Part of a small language model's weights.
Size: 11 layers, width 128, 2 heads of 64, MLP 768 SwiGLU, vocabulary 540, 4.05M parameters.
Architecture: no biases in attention or MLP, tied embeddings, normalized queries and keys.
Training: 104M tokens, 12708 steps.
Each number is 128 + 24 x the weight over its row's rms, rounded and kept within 0 to 255. Layers, rows and columns count from 0. The size above them is the row's rms in percent of the matrix's.

# layer 5 MLP down, 128x768, rms 0.0665, rows 105-127, columns 128-191
size [101  99 106 105 104 100 101  95 101  96  94  97  99 104  98  99 101 102 101  98 103 100  93]
[[119  85 170 144  89 147  89 141  97 114 117 105 118 139 155 101 137 134 130 130 117 132 107 137  90 106 134 161 128 104 139 122 137 108 103 115 119 126 111 174  89  85 116 138 101 101 138 128 115 125 167  99 138 192  86 156  73 147 114 146 138 127 120  99]
 [144 160 132 198 115 113 165 100 106  74 120 150 132 154 131 123 129 104 123 122 141  89 149 115 104  91 168 147 102 128 146 133 121 112 125 137 133 135 111 104 115 144 141 116 111 149 139 115 126 104 144 152 101 127 129 136  79 153  72  80 141 103 118 128]
 [156 152 130 143 133  87 142 153 104 104 132 119 116 147 115 140 114 158 109 116 113 114 110 133 144 164 104 151 149  68 134 155  90 164 139  87 148 141 133 158 137 109 109  73 108 113 113 192 168 127 163  92 148 120 128 135 181 198 115 140 141 129 171 164]
 [111 122 152 142 106 127 137  98 152 122 122  88 129 118 126 122 112 154  96 155 122 133 123 200 110 171 149 106 143 159  93 139 168 127 104 156 120 127 176 101 150 108 152 127 126 133  95 120  90 122 117 137 120 151 117  77 133 153 163 130 136 147 165 144]
 [139 163 119 117 139 109  90 124  85  77 157 148  82 142  91 164 145 120 119 105 141 132  95 174 130 104 111 161 106 110 122 136 130 159 134 100 103 139 108 150 167 130  70 122 120  86 130  92 133 107 105 100 147 132 170 155 112 148 121 164  92 106 101 142]
 [144 111 141 150  97 129  92 109 120 111 144  86 116 126 126 104 174 146 131 110 104 111 145  81 125 111 128  91  81 108 135  64 123  82 101 125 140 128 189 164 114 120 147 107 138 131 110 120 101  98 116  95 179 167 105  95 161 132 147  80 126 142 110 133]
 [105 125 159 154 139 142 122  93 165 115  98  87  94 123 131 119 152 122 135 145 114 125 130  82 114 117 116 112 118 121 130  98 125  99 113 105 118 108 161 160 135 118  99 142  97 118  91 152  94 130 151 152 126 104  99 124 128  88 101 130 167 171 103 102]
 [ 91 158 102 142 157 149  93 158 138 156 164 111 103 126  85 146 132 125 153 115 141 147 116 119 102 124 123 161 134 121 174  99  82 135 139 130 134 105 133 179 109 101 125  93 169 113 122 167 111 149 113 112 185 124 153 152 151 121 182 153 114 158 105 135]
 [108 158 127 147 161 109 146 111 115 177 117  96 166 147 171 131 116 138 132 134 158 113 111 122  79  94 133 100 119 149 124 118 129 129 126 165 112 131 142 106 158 168 128 117 143 154 127 129  82 156 140 144  86 136  81 145 141  90 120 102 111 111 155 186]
 [ 84 133 149 111 134 135 132 134 155 123 177 181 159 121 155 125  93 126  80 136  89  83 152 144 109 124 111  95 108 138 110 112 133 101 112 162 137 173 110 117 166  97 131 145 126 114 153 127 156 122 132 100 127  98 126 127 126 128 160 136 142 123 114 128]
 [ 94 149 145 106 143 174 157 120 144 109 133 152 129 113 105 141 133 139 110 124 108 133 127 119 116 156 101 152  92 160 112 122  98 137 183  98  98 143 142 153 133 139 176 123 145 126 140 101 144 122 119  97 123 130 127 138 106 156 117 122 153 150 103 112]
 [136 143 126 156 140 121 116 138 148 138 126 108  94 114 137 130  81 147 141 125 151 115 120 110 137 137 133  89 140 153 140 128 127  98  97 127 136 135  74  95 119 107 131 147 112 112 133 133 158 144 124 123 142  96 138 130 142 162 137  76 115 105 138 123]
 [151 145 147 125 117 119 104 101 137  76 147 113  97 145 109 143 137 143 143 133 120 121 120 110  93  90 109 154 156 139  95 103 148 146 121 129  92 131  83 115 135 129 133 145 142 172 167 177 136 122 146  97  92 179 131 123 179 119 121 146 103 168 172 107]
 [ 88 100 139 189 116 124 144 124  95  80 127 140  92 107 125  90 140 114 105 144 148 124 101 137 157  98 104  61 145 120 118 112 133 159 119 142 120 138 159 148 104 111 161 103 109  85 131 172  91  88 128 164 135 110 120 111 124 106 112 104 182 116 150 140]
 [124 147 151 146 141 144 171 141 141 126 114 168 164 173 134 119 144 133 160 158 103  73 127  97  88 133 105 108  82 140 124 194 146  71 137 144 112 156 175 127 139 170 152 161 145 155 150 114 155 131  93 111 108 116  97 156 134 156 175  95 144 104 140 123]
 [145 106 141 112 164 139 152 135 140 126 111 106 136 129 165 125 115 165 123  99 157 113 109 168  80 160 105 109 147 139 149 107 148 156 109 164  97  91 162 134 122 158 111 131 171 122  75 176 105 143  91 123 141 162 171 128 161 156 151  61 159 142 144 151]
 [149 151  98 106 175 163 131 139 163 140 132 179 100 106 145 100  96  85 185 119 138 101 119 125 149 144 184 141  96 123 148 115 100  85 136 162 159 109 115  79 112 102 159 130 121 163 154 104 131 130 120 129 126 119 141 133 113 136 100 130 101 137 144 116]
 [155 107 148 150  97 124 152 118 116 103 128 132 133 144 139  92 143 153 121  94 136 108 102 134 152  93 136 106 166 161 141 128 118 124  93  90 141 131 121 180 201 126 168 112  98  88 136 130 143 138 150 153 101 135 158 129 117 122  96  96 111  92 138 138]
 [152 183 134 125 145 165 131 150 173 138 118 146 116 136 102 173 122 143 195 131 112 124 162 105 131 144 127 144 121 155 135 143 138 160 145 139 152 113 121 118  84 129 142 146 135 110 111 123  98 112  77 128 156  83 129 123 148 119  93 127 131 121 149 141]
 [129 126 107 145 113 142 113 170 129 111  85  87 143 111 142 133 100  98 101 150 120 119 116 134 130 122 122 104 168 186 161 113 156 113 133  99 154 122 127 112 153 142 173 139 133  92 115 130 118 129 122 126 166 127 118 129 144 161 155 111 117 121  89 139]
 [100 101 156 146 119 140 140 104  72 123 101 163 118 154 141 109 105 106 128 141 127 152 158 128 148 132 121 128 132 142 123 107 115 112 137 130 157 127  77 174 124 133 120 160 119 169  90 131 115 105 159 120 115 150 162 149 167 141 124 118 125 144 101 113]
 [168 129 123 123 103 111 109 112 124 134 123 174 144 110 142 126 164 143 115 126 156 136 127  96 126  81 115 138 110 137 148 136 161 113 126 125 153 122 181 158 123 137  98 144 103 119 162 127 122 140 126 124 126 121 139 124 156 127 110  92 152 137 139 157]
 [ 92 119 140 145 112 132 133 114 120 153 113  83 154 108 153 106 127 114 131 139 134 157 138 159 148 148 148 121 163 132 132 131 111 125 186 121 135 120 145 176 145 126  66 119 141 179 123 107 153 155 153 129 131 121 115 131 132 122 103 121 134 150 149 143]]